Each number is 50 + 10 x the weight over its row's rms, rounded and kept within 0 to 99. Layers, rows and columns count from 0. The size before them is the row's rms in percent of the matrix's.

# v: layer 10 attention value, 128x128, rms 0.0536, rows 43-63, columns 0-127
# o: layer 10 attention output (transposed), 128x128, rms 0.0672, rows 43-63, columns 0-127
# q: layer 10 attention query, 128x128, rms 0.0535, rows 64-69, columns 0-127
# k: layer 10 attention key, 128x128, rms 0.0531, rows 64-69, columns 0-127
v43 089:30 61 33 32 34 53 58 50 60 46 39 63 56 48 45 48 52 51 38 64 51 52 48 48 46 54 36 43 48 33 32 52 33 51 45 55 34 55 46 48 67 53 36 43 59 39 62 51 44 56 43 33 52 60 43 46 50 31 46 51 65 29 31 49 62 50 62 69 48 54 59 54 62 50 64 42 64 61 62 61 64 47 64 46 41 54 51 48 29 46 35 42 33 49 61 60 66 40 58 54 33 41 52 55 47 52 51 53 31 44 49 45 63 39 58 62 50 54 59 57 58 53 45 51 47 39 37 66
o43 079:66 51 66 53 57 46 38 47 50 43 63 74 54 48 44 52 56 38 66 41 56 64 60 55 66 36 50 55 55 45 52 59 58 40 41 44 56 35 52 42 41 44 46 50 46 50 24 48 58 49 55 55 49 53 45 66 36 49 44 48 34 46 65 59 48 58 37 37 41 45 24 45 41 27 52 41 59 47 31 47 53 45 52 63 58 38 46 62 67 55 53 56 53 60 62 40 49 45 52 55 78 52 52 45 55 58 46 41 59 27 55 60 42 54 36 57 48 45 56 60 31 40 43 62 56 55 67 48
v44 086:46 31 44 39 59 37 62 33 42 52 59 54 45 55 43 50 38 54 54 55 38 53 48 41 41 33 49 48 48 63 51 60 60 53 61 49 47 38 58 50 46 37 55 49 57 53 44 39 33 43 36 49 36 40 52 47 47 57 57 62 46 48 56 35 39 47 40 57 59 79 54 40 37 52 49 44 55 57 23 63 55 48 65 51 54 48 64 57 49 25 47 38 62 41 31 53 41 35 75 65 31 52 48 39 65 49 53 46 54 48 37 31 48 39 50 51 48 38 57 57 38 55 51 40 55 53 66 59
o44 080:47 55 30 49 57 64 64 50 43 56 41 32 64 41 69 58 46 64 38 59 45 56 46 59 59 27 51 70 51 48 51 56 67 49 35 53 55 46 48 47 43 60 48 52 45 51 47 59 67 81 40 49 60 54 47 45 66 48 49 39 47 44 46 51 45 48 48 69 34 49 46 55 40 40 61 47 56 68 57 57 50 35 43 40 39 37 57 54 52 61 33 47 66 52 42 51 25 36 30 45 43 57 57 43 52 58 55 32 40 54 61 56 66 67 50 41 56 53 49 51 51 39 54 45 33 43 47 46
v45 080:53 43 33 59 53 57 32 58 43 36 33 44 72 51 61 46 60 55 43 58 59 46 39 51 50 50 48 44 59 69 45 57 40 37 52 56 48 37 47 44 61 48 42 60 35 69 71 51 47 39 67 53 40 46 38 42 53 52 36 66 44 70 66 48 42 48 52 69 49 44 54 50 63 56 47 53 40 54 34 58 55 37 55 48 47 59 50 58 71 45 44 47 38 47 45 67 48 60 43 48 42 66 60 53 48 43 58 68 40 44 39 46 34 62 51 40 56 56 33 46 73 38 37 45 54 45 61 33
o45 080:43 47 72 36 58 41 48 42 52 56 57 57 32 51 53 49 47 61 51 42 35 31 26 45 43 30 64 48 56 42 49 42 46 56 61 56 46 46 76 57 49 50 55 45 47 47 39 47 53 65 44 39 54 58 38 47 45 47 69 50 42 34 53 46 51 53 61 42 44 46 35 44 33 47 38 63 51 49 53 52 45 57 46 64 53 44 60 40 44 52 54 59 68 60 69 42 45 40 41 65 45 61 36 72 61 60 50 49 75 56 48 60 41 36 46 43 49 70 64 70 41 56 46 57 55 43 41 42
v46 080:56 50 48 63 53 53 70 45 45 56 24 52 52 32 50 66 46 36 52 64 43 52 55 41 40 70 50 52 59 44 51 42 41 59 35 39 53 49 40 36 68 45 61 56 57 46 50 48 43 68 61 67 47 41 56 49 54 55 50 65 67 22 65 44 52 46 50 33 62 45 63 55 45 49 38 56 57 54 53 49 39 60 59 39 61 39 62 25 41 60 39 45 64 49 64 29 49 54 58 47 38 55 53 47 47 47 55 52 49 45 65 49 48 42 49 50 38 46 53 42 56 38 66 41 54 55 66 30
o46 077:40 55 51 50 40 66 59 33 39 67 61 62 65 44 60 50 60 51 44 45 39 41 66 49 46 54 44 53 51 46 30 60 39 39 43 47 40 48 57 51 61 56 44 52 59 71 57 70 64 42 58 37 56 64 58 57 25 66 45 44 42 57 45 47 55 41 47 50 38 54 43 55 59 56 39 42 52 44 31 68 53 53 48 44 54 60 62 64 43 54 57 48 68 40 52 54 48 39 50 49 60 32 63 43 39 42 42 42 30 56 46 38 60 54 48 46 51 52 30 37 52 71 45 68 35 44 40 56
v47 094:46 34 56 62 49 70 63 33 51 55 48 62 46 65 43 33 45 58 50 61 39 46 35 49 54 53 53 49 51 56 58 58 69 52 58 53 49 62 53 62 56 45 49 55 57 36 54 60 45 58 60 48 61 33 62 51 52 57 48 48 71 63 24 24 45 51 36 56 42 60 56 50 51 55 54 55 31 51 53 58 35 46 62 54 68 44 58 40 39 30 49 56 54 57 45 61 43 46 42 51 31 44 52 48 62 54 34 52 73 59 43 48 21 40 39 59 49 46 55 50 42 40 52 49 51 35 66 48
o47 077:40 65 64 47 49 53 52 49 44 28 45 42 40 45 50 61 34 39 62 42 44 66 48 79 59 45 54 53 60 44 41 48 29 47 32 50 61 42 67 44 53 62 65 33 60 49 49 50 61 68 40 69 47 58 54 49 71 51 42 48 49 39 65 57 59 48 53 44 42 53 51 59 26 51 54 46 47 49 52 59 51 31 46 52 39 31 49 42 55 35 52 49 57 42 54 54 25 52 67 63 60 51 51 49 53 44 56 45 49 38 56 67 60 57 50 47 43 42 38 51 44 59 67 43 37 36 58 59
v48 089:25 63 48 38 42 42 52 50 59 37 55 61 51 46 42 64 43 45 61 44 71 57 53 59 47 67 40 54 47 62 42 63 50 47 53 40 46 47 40 49 41 45 46 48 41 36 49 68 45 46 50 45 46 52 44 46 49 40 53 26 48 59 42 65 36 48 44 46 57 63 55 54 47 64 50 56 55 59 53 50 51 59 42 48 47 52 52 58 52 37 46 54 27 43 60 42 55 60 16 61 67 37 51 47 46 71 53 52 62 57 74 39 63 46 53 56 37 48 66 53 32 63 55 70 61 42 32 50
o48 087:82 51 46 37 34 45 60 57 44 51 36 54 55 56 59 28 71 63 48 52 53 50 51 63 54 39 48 51 63 30 48 43 59 40 56 54 66 70 54 43 41 36 46 39 53 64 58 53 48 43 57 50 45 29 54 58 57 61 48 68 49 51 65 41 61 40 60 48 38 49 31 33 44 51 52 54 48 39 57 56 56 52 46 41 37 45 37 64 43 57 44 57 54 51 32 59 59 57 60 58 38 49 43 58 48 33 59 51 50 45 52 68 46 29 52 48 46 39 31 50 44 40 57 37 62 57 60 57
v49 083:42 55 43 43 54 60 44 48 54 56 40 55 59 55 57 30 57 55 48 51 37 44 39 50 47 32 36 56 64 55 44 51 32 53 63 55 49 39 35 39 68 42 60 52 41 52 43 58 51 52 36 43 56 30 57 56 54 45 53 41 58 59 58 51 55 51 47 57 38 62 44 36 58 52 33 69 54 39 83 60 41 56 35 57 47 34 26 44 50 63 52 45 55 42 42 50 46 57 69 56 59 51 50 54 64 58 47 53 47 59 43 59 38 32 31 48 55 53 81 59 48 51 47 45 41 34 46 39
o49 079:55 46 49 38 57 44 55 59 41 36 46 39 47 45 54 49 54 52 49 37 41 48 53 56 49 73 52 48 64 57 48 34 49 55 51 35 68 36 50 44 22 56 42 28 49 55 57 41 39 63 45 59 44 78 46 63 56 67 58 47 58 55 65 50 37 45 58 59 55 52 73 56 33 43 53 36 51 57 43 60 38 59 39 67 25 53 71 52 44 51 44 44 60 64 54 52 53 50 38 49 45 64 32 44 48 48 48 46 58 36 51 46 48 52 58 67 35 48 36 62 56 57 65 39 47 44 48 45
v50 091:36 44 68 65 54 43 49 48 41 60 55 54 58 62 53 60 64 43 50 72 58 41 42 42 50 44 52 38 51 24 26 54 53 58 57 46 66 64 58 40 56 48 38 20 39 51 55 42 54 41 57 53 57 45 62 48 74 36 56 62 54 47 50 54 36 49 62 57 47 60 60 41 60 30 37 43 58 59 49 52 49 67 61 39 47 47 40 43 42 35 66 46 52 40 61 37 41 59 39 43 35 56 50 59 47 47 51 40 56 40 63 53 35 41 48 51 52 44 58 50 62 50 53 47 31 49 68 49
o50 078:62 53 39 61 45 53 52 40 54 51 42 63 47 67 52 55 25 61 45 35 47 57 55 62 61 47 29 39 40 56 54 49 52 46 46 53 25 42 41 47 52 56 52 46 54 45 63 62 50 55 32 61 51 62 56 57 46 49 53 22 45 33 46 29 53 48 50 55 52 67 59 46 53 53 81 57 44 52 37 51 40 48 37 64 52 42 48 53 58 46 48 28 51 49 40 54 55 69 49 48 59 30 56 54 62 38 38 42 66 55 55 57 52 77 51 58 66 44 43 50 38 49 47 57 44 46 49 55
v51 087:44 48 56 55 54 57 42 40 64 49 39 42 26 60 38 48 46 57 49 59 67 51 38 51 44 75 53 54 40 30 45 51 48 49 43 66 39 43 62 41 43 60 55 44 43 55 50 47 61 57 53 71 51 70 53 52 37 40 58 47 48 38 44 51 43 55 40 52 61 52 53 51 32 61 54 40 48 34 60 49 40 49 55 57 43 58 68 49 40 62 68 50 35 50 50 51 69 65 41 62 45 46 64 43 60 56 37 47 42 45 57 58 47 28 40 51 53 62 17 53 69 52 48 72 50 50 46 47
o51 087:48 35 55 45 38 64 51 71 37 53 45 43 64 57 44 37 35 30 57 57 40 46 36 41 47 23 54 46 67 78 44 44 41 45 61 62 52 51 38 53 50 48 50 55 51 55 61 56 39 49 67 55 53 30 43 39 45 48 50 70 59 56 50 56 49 50 68 39 37 34 60 49 56 45 40 37 62 66 30 50 58 62 42 51 59 47 40 45 59 49 43 34 61 53 67 51 54 47 47 60 47 53 51 55 30 51 52 49 54 68 58 44 51 46 60 60 51 50 67 50 32 54 52 41 47 62 40 52
v52 086:52 64 72 51 45 40 45 36 53 49 34 57 61 63 53 47 51 56 38 67 50 27 67 49 38 36 39 60 74 43 37 42 41 45 64 59 69 55 50 38 44 46 43 53 37 49 57 56 39 57 49 52 46 58 43 44 72 52 50 45 40 59 44 53 59 41 31 63 35 56 50 54 49 46 55 55 29 40 51 47 50 48 68 52 42 52 36 40 59 19 47 35 47 68 50 60 48 51 45 39 62 47 47 60 54 60 48 56 46 51 43 57 40 49 53 51 44 52 54 41 64 66 68 64 51 38 41 47
o52 084:55 51 52 54 43 64 44 62 41 56 39 31 47 40 59 55 45 43 54 51 44 70 35 40 42 61 51 31 49 53 62 59 55 46 53 43 42 51 49 49 55 41 39 42 55 64 36 55 52 47 45 52 66 41 44 64 48 59 47 45 50 36 62 49 68 58 70 54 55 37 57 47 53 57 45 33 56 35 55 60 35 51 49 58 37 73 50 43 54 53 29 52 49 54 50 57 50 64 45 53 60 60 33 46 57 52 49 53 67 16 68 58 56 33 43 38 39 55 49 55 63 58 32 31 62 43 49 61
v53 086:51 54 61 55 46 53 36 63 73 39 57 57 47 30 49 50 37 51 49 41 62 51 51 34 37 54 53 53 71 61 49 51 48 55 50 47 39 31 72 51 55 29 60 54 64 27 57 40 33 46 47 49 33 58 58 35 39 34 59 57 63 44 56 55 44 44 34 57 47 73 53 45 58 45 39 41 43 59 41 49 45 62 54 54 58 41 45 31 54 59 57 59 48 59 72 64 40 62 46 51 41 54 51 57 63 49 41 46 39 50 32 39 35 53 47 47 45 59 51 39 44 45 53 49 37 54 34 47
o53 080:36 49 41 33 54 53 38 46 42 58 65 55 60 61 50 44 67 21 44 63 58 35 50 53 37 49 67 63 54 58 49 31 59 63 50 51 72 43 40 50 51 68 45 62 35 60 47 46 47 52 42 64 56 63 35 39 50 47 48 38 33 66 48 47 50 53 68 62 42 47 51 45 61 45 47 49 54 50 66 51 57 46 43 47 44 65 51 45 35 59 44 55 51 33 41 35 33 47 47 29 60 55 57 46 65 65 48 38 66 48 48 50 48 66 48 60 49 49 30 46 58 61 49 39 56 44 58 47
v54 085:53 46 63 53 58 57 41 36 40 52 53 40 45 38 50 31 50 47 60 69 42 63 46 59 50 66 48 63 54 46 33 48 55 53 53 70 52 45 63 39 49 48 47 55 62 41 55 58 82 58 58 33 35 44 54 61 57 53 38 63 55 40 36 55 57 49 54 50 79 53 56 49 25 55 67 45 50 36 37 47 63 46 38 39 50 46 48 39 63 50 51 42 53 52 48 50 39 42 61 52 60 39 56 47 52 63 48 34 58 52 36 45 64 48 48 45 37 48 52 60 52 40 61 34 55 73 55 65
o54 082:41 47 39 50 63 42 59 40 49 39 48 55 68 75 50 60 48 49 46 44 45 47 62 60 50 45 57 46 57 58 57 45 49 50 33 48 50 35 55 33 46 47 52 47 61 59 50 62 46 48 31 67 54 46 65 41 48 55 54 50 53 35 39 57 45 53 42 39 30 43 30 70 61 52 48 54 45 64 50 36 36 50 45 60 44 68 42 62 44 37 67 54 57 39 53 54 43 46 49 60 41 68 52 38 51 47 51 55 49 58 74 40 43 59 60 22 70 50 56 42 62 43 47 64 34 45 39 64
v55 092:43 53 35 45 50 55 64 50 57 56 44 39 55 57 48 48 61 38 40 45 53 67 59 54 34 48 43 43 57 58 47 59 37 45 53 51 35 35 66 47 37 36 23 65 51 77 71 37 57 47 51 38 47 57 48 44 37 54 58 62 54 48 47 54 45 55 31 42 57 38 35 63 45 54 68 58 46 42 45 54 32 37 47 45 62 35 46 53 51 49 52 46 33 47 49 50 38 64 44 58 48 39 21 41 48 56 39 32 47 59 57 51 69 71 49 54 49 55 47 61 51 53 51 44 61 52 60 48
o55 088:38 48 54 51 70 41 35 59 56 46 49 26 46 56 48 41 62 69 56 43 55 43 45 52 57 46 49 64 47 54 46 60 50 56 37 44 64 46 42 63 59 56 64 37 57 63 44 66 55 50 57 61 56 51 45 72 54 50 37 54 49 48 33 35 50 51 62 42 34 20 41 28 50 48 45 60 48 47 61 46 60 59 64 38 44 54 58 45 62 44 40 54 64 45 47 60 56 38 43 36 25 60 51 46 47 69 47 69 51 47 26 45 45 40 49 44 56 48 54 46 58 40 60 60 45 57 42 62
v56 085:70 46 35 43 45 60 44 49 58 58 61 44 42 38 48 60 48 56 34 56 30 41 31 49 51 54 58 43 74 59 49 37 41 56 66 43 52 53 58 56 65 52 65 51 38 44 40 24 64 51 38 54 46 60 53 49 48 59 75 44 45 57 56 47 51 47 68 54 52 56 44 38 50 39 40 69 63 42 52 43 49 70 57 61 44 30 58 50 46 56 52 58 30 59 51 44 50 59 61 49 51 64 59 47 52 63 43 56 40 47 38 62 48 61 44 43 58 59 66 61 50 22 53 57 44 50 58 45
o56 083:51 51 37 51 47 48 56 52 42 57 49 62 57 47 41 60 45 58 56 48 49 51 42 32 39 55 44 33 49 46 53 45 53 62 43 57 51 50 63 46 22 45 30 63 55 50 51 37 65 50 50 55 37 63 35 40 57 51 30 56 51 57 55 50 56 51 42 57 37 58 69 54 45 49 55 44 43 59 36 37 58 39 52 55 39 62 45 52 50 48 52 34 72 48 43 62 50 41 47 40 51 39 49 61 36 42 79 54 77 43 49 38 76 60 51 57 55 67 34 52 46 70 53 46 65 41 44 52
v57 085:55 50 54 60 27 56 55 53 67 40 41 44 45 49 37 52 45 52 69 49 51 43 55 53 53 44 42 53 66 40 60 66 34 64 39 44 32 59 61 61 39 55 60 66 54 25 44 55 34 47 40 48 54 48 54 53 62 51 46 78 38 61 32 45 38 66 56 31 55 47 61 35 34 45 52 45 28 54 56 54 55 50 65 60 50 47 45 44 48 47 48 45 55 50 66 61 50 55 42 41 63 46 44 45 59 49 64 49 45 44 45 29 54 54 57 54 58 46 36 57 37 55 24 49 54 48 55 39
o57 084:34 57 55 52 46 40 50 54 40 51 51 55 42 47 55 50 54 55 53 48 39 49 59 64 56 40 68 48 38 37 38 43 75 52 76 53 60 34 44 51 36 41 57 41 55 50 59 40 62 59 67 45 53 53 41 47 49 49 42 45 53 42 54 68 38 30 43 53 53 52 36 63 46 61 61 70 66 43 41 59 39 61 41 55 34 60 27 62 54 55 47 56 33 70 31 33 59 54 57 36 39 45 52 40 58 58 44 45 40 47 46 50 50 28 59 59 42 44 50 44 61 59 56 54 64 55 58 61
v58 081:37 52 53 68 54 49 53 42 68 42 47 47 50 41 41 57 63 32 36 50 37 55 51 44 51 26 49 41 40 36 60 57 44 46 40 59 51 54 30 62 32 28 45 55 56 50 53 52 68 33 48 57 54 28 60 65 36 58 49 42 51 60 43 51 33 41 47 48 50 51 46 56 61 67 46 48 53 53 61 49 54 36 45 53 41 61 26 50 55 66 48 72 63 57 48 59 60 55 67 45 55 32 51 30 46 58 60 66 45 42 62 46 47 48 51 54 36 58 50 48 31 45 53 45 47 47 63 45
o58 083:59 56 56 33 46 32 46 43 33 62 53 41 64 61 48 37 57 45 50 38 65 59 52 46 53 53 41 61 46 49 45 50 57 56 44 43 42 40 55 54 63 48 50 42 38 32 46 50 42 39 46 39 67 72 47 25 58 34 38 62 38 59 44 38 70 60 47 54 49 41 55 46 48 57 47 59 63 37 58 37 53 45 40 47 48 36 45 51 68 48 33 36 48 69 58 42 50 54 45 49 39 52 54 52 55 44 53 63 64 80 50 60 53 59 55 53 51 53 34 63 67 56 37 44 55 73 49 44
v59 087:49 49 63 36 49 68 39 39 68 49 66 61 52 49 54 37 58 52 31 43 52 56 44 54 49 42 51 68 38 54 60 55 39 55 45 30 24 36 58 52 58 34 36 62 54 40 58 54 36 51 63 38 45 64 59 46 47 30 70 63 38 59 67 58 55 30 55 61 53 43 48 60 43 50 60 54 50 55 38 53 53 44 47 42 36 57 44 46 32 48 52 51 49 61 60 69 40 39 57 61 46 40 42 55 64 69 52 45 52 41 63 39 44 53 58 34 50 35 60 61 51 51 44 53 52 47 59 41
o59 080:47 59 51 55 70 36 44 49 50 36 39 52 52 60 65 52 49 50 56 42 52 33 54 68 47 34 65 56 50 49 36 40 48 55 52 14 75 52 62 47 53 44 66 45 32 46 44 46 70 42 52 55 53 53 35 45 66 60 54 34 43 25 50 33 34 63 44 37 54 57 56 66 45 64 61 51 56 39 48 60 54 47 52 57 57 54 44 50 57 53 47 57 28 45 48 39 52 54 53 58 58 59 51 51 40 49 63 57 41 54 33 46 55 46 44 49 37 62 50 42 55 53 35 46 63 54 48 65
v60 083:58 37 49 61 46 36 45 26 42 47 61 55 54 33 21 55 39 49 66 57 48 55 34 44 43 50 61 67 47 46 55 62 59 23 34 52 49 42 64 52 31 49 51 44 63 60 67 55 46 57 45 47 39 45 33 53 63 40 49 44 36 57 32 63 46 53 50 53 46 56 59 48 38 60 60 52 36 46 59 53 41 33 42 60 53 49 54 33 41 47 60 65 63 40 38 39 58 48 47 48 45 49 51 35 53 57 47 47 49 61 64 69 68 58 45 67 49 48 58 53 44 58 57 48 50 64 58 45
o60 085:52 40 54 26 45 50 52 66 58 48 62 38 55 74 65 51 45 45 69 46 52 53 55 67 67 47 58 31 45 45 32 46 36 53 43 61 47 56 40 49 66 54 52 50 51 36 54 37 38 64 63 57 62 60 71 53 42 76 40 67 60 43 50 31 56 46 50 52 48 45 43 43 45 43 37 62 51 52 55 60 47 50 35 48 47 59 43 49 56 40 61 48 45 57 54 57 61 32 53 58 52 53 44 58 51 58 45 45 39 61 56 37 53 35 34 40 48 26 40 34 62 53 34 52 45 42 55 55
v61 084:49 49 45 67 44 32 52 39 43 56 42 62 69 27 47 07 46 52 62 46 56 59 55 72 34 40 51 58 49 48 61 20 52 61 58 58 58 49 61 53 52 62 58 62 62 52 60 48 57 44 53 45 58 57 54 51 67 56 49 38 37 50 47 57 66 54 72 47 48 44 48 44 43 46 53 66 37 44 34 49 46 51 63 60 39 48 69 49 47 59 68 46 42 46 31 54 47 54 48 58 46 59 45 51 53 49 51 50 61 42 58 49 37 48 34 39 49 42 55 44 61 58 54 39 52 47 48 50
o61 080:58 41 61 44 52 60 50 51 59 32 54 36 49 63 41 54 50 40 47 62 57 36 49 30 44 52 47 39 70 68 55 47 35 41 55 45 55 34 29 54 64 51 50 72 36 57 53 34 48 38 47 53 42 50 47 30 71 61 54 45 54 42 34 53 50 55 48 28 59 52 41 31 59 45 53 47 52 66 54 53 37 71 48 53 65 54 48 42 43 67 33 46 47 61 60 58 57 33 47 54 60 54 39 43 44 48 60 47 50 56 63 37 54 35 53 58 62 62 51 50 34 55 55 52 48 54 66 57
v62 092:62 68 52 57 55 57 40 44 52 26 55 29 48 64 68 37 46 51 48 52 43 51 40 39 55 43 55 50 36 44 37 36 41 37 58 49 37 46 38 70 30 50 59 59 52 37 38 57 47 69 51 36 55 51 46 48 69 64 43 49 42 53 40 83 53 56 62 58 49 57 52 51 47 60 48 56 45 42 65 48 55 35 46 62 57 59 60 56 58 35 45 52 33 56 43 45 43 55 36 50 50 39 52 40 41 47 39 65 40 47 69 56 59 49 53 50 52 78 46 48 54 40 47 60 43 39 58 54
o62 088:40 36 49 42 59 22 41 63 50 56 50 35 42 38 47 57 51 60 58 32 46 59 47 47 33 39 72 30 41 53 50 51 60 37 49 69 68 59 60 38 56 37 40 28 45 35 51 54 43 53 54 54 47 45 38 35 47 37 63 59 60 52 52 40 58 42 43 54 45 38 52 57 48 55 42 56 58 55 43 35 39 48 68 52 55 43 46 58 48 55 46 59 48 59 65 57 51 56 64 43 61 66 55 66 31 47 60 54 72 70 53 61 48 50 53 56 50 40 48 48 49 55 36 50 71 58 45 47
v63 082:64 63 53 67 51 37 46 48 46 60 49 52 68 56 70 38 48 66 53 44 40 40 50 55 42 57 40 52 65 44 48 57 47 70 37 67 48 44 47 76 55 38 50 63 37 52 68 41 61 48 61 47 58 47 51 43 45 26 62 67 66 44 51 26 51 40 32 44 53 42 61 66 37 48 49 49 31 46 35 53 41 49 53 58 51 60 39 51 52 39 48 44 60 44 54 69 45 49 39 49 40 43 42 49 55 56 55 52 49 63 28 40 63 30 49 61 56 46 49 52 55 48 60 45 61 46 59 43
o63 083:36 49 52 36 53 54 44 60 57 33 50 74 49 39 59 62 54 54 46 49 59 36 49 27 63 40 56 49 60 59 54 58 46 41 57 55 38 49 50 63 36 51 39 44 50 51 50 41 43 60 52 41 64 37 52 49 63 81 26 39 43 66 46 58 62 65 50 54 44 58 39 55 61 45 42 39 52 63 59 56 46 51 57 45 37 52 56 27 55 50 58 47 54 54 64 47 65 46 52 29 48 46 38 29 47 40 40 54 44 52 57 68 51 56 64 40 29 43 51 49 46 56 63 44 41 42 59 68
q64 097:57 41 33 54 51 48 52 52 54 61 42 51 49 56 67 48 69 36 68 57 46 39 48 53 46 52 47 62 52 29 42 52 62 44 52 47 45 53 48 44 22 54 50 35 53 46 37 38 63 54 64 65 54 43 51 54 61 61 49 37 47 49 52 65 38 42 45 54 75 59 51 69 36 58 53 59 54 46 27 55 58 57 52 35 63 58 38 47 48 59 53 55 55 39 47 33 48 41 51 54 56 63 53 59 44 42 35 45 25 45 31 41 42 48 58 70 44 39 47 48 63 67 44 70 49 38 53 57
k64 095:68 42 46 47 53 65 42 47 42 53 43 55 43 53 60 36 60 34 56 44 47 42 59 66 58 64 62 68 55 45 51 41 38 49 76 49 40 43 69 56 32 50 51 27 41 38 43 35 57 49 60 44 53 45 51 53 53 74 44 44 26 59 54 57 28 54 56 47 67 70 64 61 49 48 58 53 52 63 39 48 38 48 56 47 61 48 60 57 48 54 62 59 50 46 53 62 53 66 64 40 46 49 62 53 55 51 37 51 28 43 26 54 52 58 53 46 41 55 58 51 53 49 41 65 48 39 51 56
q65 102:55 43 52 62 53 39 42 47 56 59 48 42 64 39 36 34 55 50 73 54 51 49 48 38 37 64 55 32 55 61 56 53 43 60 44 47 37 48 71 54 60 34 38 33 55 36 46 40 62 30 46 60 35 40 49 57 48 61 48 48 53 53 59 59 69 51 56 41 33 36 53 40 51 45 57 52 53 55 52 59 48 53 46 53 59 65 35 43 59 51 51 52 43 56 39 58 52 42 54 59 61 24 42 58 38 39 35 59 46 33 57 34 61 60 42 61 45 20 48 59 64 51 51 58 59 37 59 53
k65 101:73 32 56 34 41 30 26 45 41 61 42 40 64 55 47 49 49 55 64 45 51 53 47 41 35 43 57 59 48 61 42 60 47 49 76 49 40 53 66 46 73 53 58 37 55 39 44 53 56 30 47 69 36 53 53 43 50 69 66 52 65 46 53 51 62 62 39 50 33 42 61 45 50 48 56 48 59 45 59 53 63 48 57 56 66 53 44 37 63 47 53 54 50 54 45 50 58 46 35 68 69 40 60 54 54 53 40 52 48 40 42 37 52 61 45 55 46 38 52 64 49 55 53 68 53 44 59 37
q66 105:37 57 56 60 49 37 56 47 52 30 55 60 56 58 57 54 42 40 48 35 29 54 48 34 65 36 60 60 67 52 52 47 58 54 59 68 37 48 62 54 46 62 53 54 59 66 67 52 50 45 56 35 74 53 46 48 59 33 51 45 45 63 38 62 58 48 38 39 57 56 61 67 75 39 42 53 50 59 50 38 56 68 63 36 45 62 39 39 36 46 50 63 56 41 49 57 54 46 46 64 39 37 55 59 58 41 48 56 51 42 40 51 53 51 44 45 41 52 41 63 53 57 37 44 53 52 45 21
k66 099:57 39 47 56 40 52 48 45 58 49 46 47 53 52 56 51 52 43 50 24 37 57 41 45 74 40 31 67 69 53 50 43 51 54 66 61 30 47 53 66 49 63 47 67 37 58 60 61 41 34 42 43 56 59 45 30 54 46 43 51 38 58 39 64 63 54 49 46 48 46 40 62 59 28 34 46 56 56 49 33 52 61 69 37 57 46 38 45 33 49 40 62 59 28 47 44 52 50 48 62 41 50 58 48 57 37 52 44 51 39 47 49 50 52 51 44 47 48 43 63 75 61 55 41 46 42 52 32
q67 105:39 60 47 54 46 64 39 59 27 47 37 48 37 54 65 66 51 53 52 55 65 65 49 37 46 50 39 53 57 66 33 60 33 49 39 41 24 55 45 41 49 49 46 50 38 47 41 43 55 44 65 46 43 44 35 50 51 41 46 59 75 54 54 64 49 57 56 47 65 52 47 55 56 48 67 43 43 42 55 36 54 50 53 30 55 35 43 61 46 43 53 60 46 34 34 64 52 55 44 50 59 81 44 57 57 59 38 63 47 45 38 63 61 49 45 46 51 40 52 44 52 69 46 50 50 43 56 68
k67 111:38 56 65 66 46 65 58 61 38 46 42 33 38 57 60 43 47 65 48 59 36 56 45 36 42 51 37 46 47 50 46 59 51 62 58 48 36 56 53 44 39 43 58 70 55 55 51 55 50 52 61 38 42 35 31 56 45 66 58 48 50 45 51 61 32 54 68 60 53 42 53 50 43 41 62 59 44 36 40 37 64 41 54 36 54 30 50 46 41 45 56 67 52 42 33 63 45 59 40 42 48 67 40 35 54 47 43 63 50 32 38 57 55 65 40 43 46 44 62 42 56 55 46 51 58 68 44 77
q68 097:47 42 59 40 52 50 45 33 59 51 54 55 60 45 47 63 61 63 50 47 36 69 47 40 47 47 51 39 37 55 38 41 48 56 41 42 55 44 59 46 46 58 41 53 48 37 54 72 52 44 47 45 56 47 37 49 57 45 53 60 28 36 45 39 53 62 47 54 38 64 59 52 55 49 55 51 45 32 63 57 64 61 64 47 58 60 29 59 55 61 53 66 36 52 50 59 28 52 69 34 50 56 43 62 50 68 62 53 24 76 44 58 48 51 39 52 47 49 58 62 50 46 62 69 34 55 61 62
k68 102:53 52 55 54 68 52 49 49 63 57 38 36 58 37 46 58 57 56 39 52 49 48 47 48 62 51 53 52 32 58 33 43 56 52 37 41 56 60 65 45 46 39 45 50 56 41 49 77 61 47 45 57 47 49 40 39 44 48 47 62 55 35 60 43 59 61 66 53 37 53 44 59 58 46 45 59 48 27 56 55 49 61 72 49 57 40 39 54 57 67 68 73 59 38 43 40 43 31 41 36 52 55 49 39 35 68 61 50 29 54 39 49 51 31 52 62 55 64 43 58 50 50 27 59 50 59 48 47
q69 112:46 59 58 35 44 42 36 68 63 44 43 39 36 45 54 47 51 53 39 55 60 51 39 61 59 35 70 41 71 54 51 40 38 54 50 61 60 41 68 39 48 57 44 58 37 73 73 48 31 46 51 56 71 43 43 38 55 56 57 69 50 36 46 39 51 44 44 45 61 38 70 47 48 58 45 63 46 46 46 56 76 54 45 64 60 44 50 53 50 52 64 47 57 62 61 59 49 49 59 64 40 65 50 53 44 45 62 40 45 46 51 36 53 52 47 50 39 65 56 54 42 39 41 50 71 45 41 52
k69 098:58 45 63 42 49 56 52 55 50 62 38 50 31 60 45 35 61 57 65 55 55 44 37 62 59 39 54 57 49 37 58 61 36 45 49 75 67 59 56 32 45 62 49 40 23 61 53 45 48 53 53 48 44 35 55 51 75 58 52 64 44 40 54 51 57 53 51 35 53 51 55 42 54 48 59 55 37 33 38 52 74 58 43 47 53 42 49 39 49 51 35 50 66 74 42 50 39 35 53 53 59 59 60 49 38 51 59 23 52 42 55 62 49 53 60 43 38 58 51 49 28 46 51 42 50 62 49 54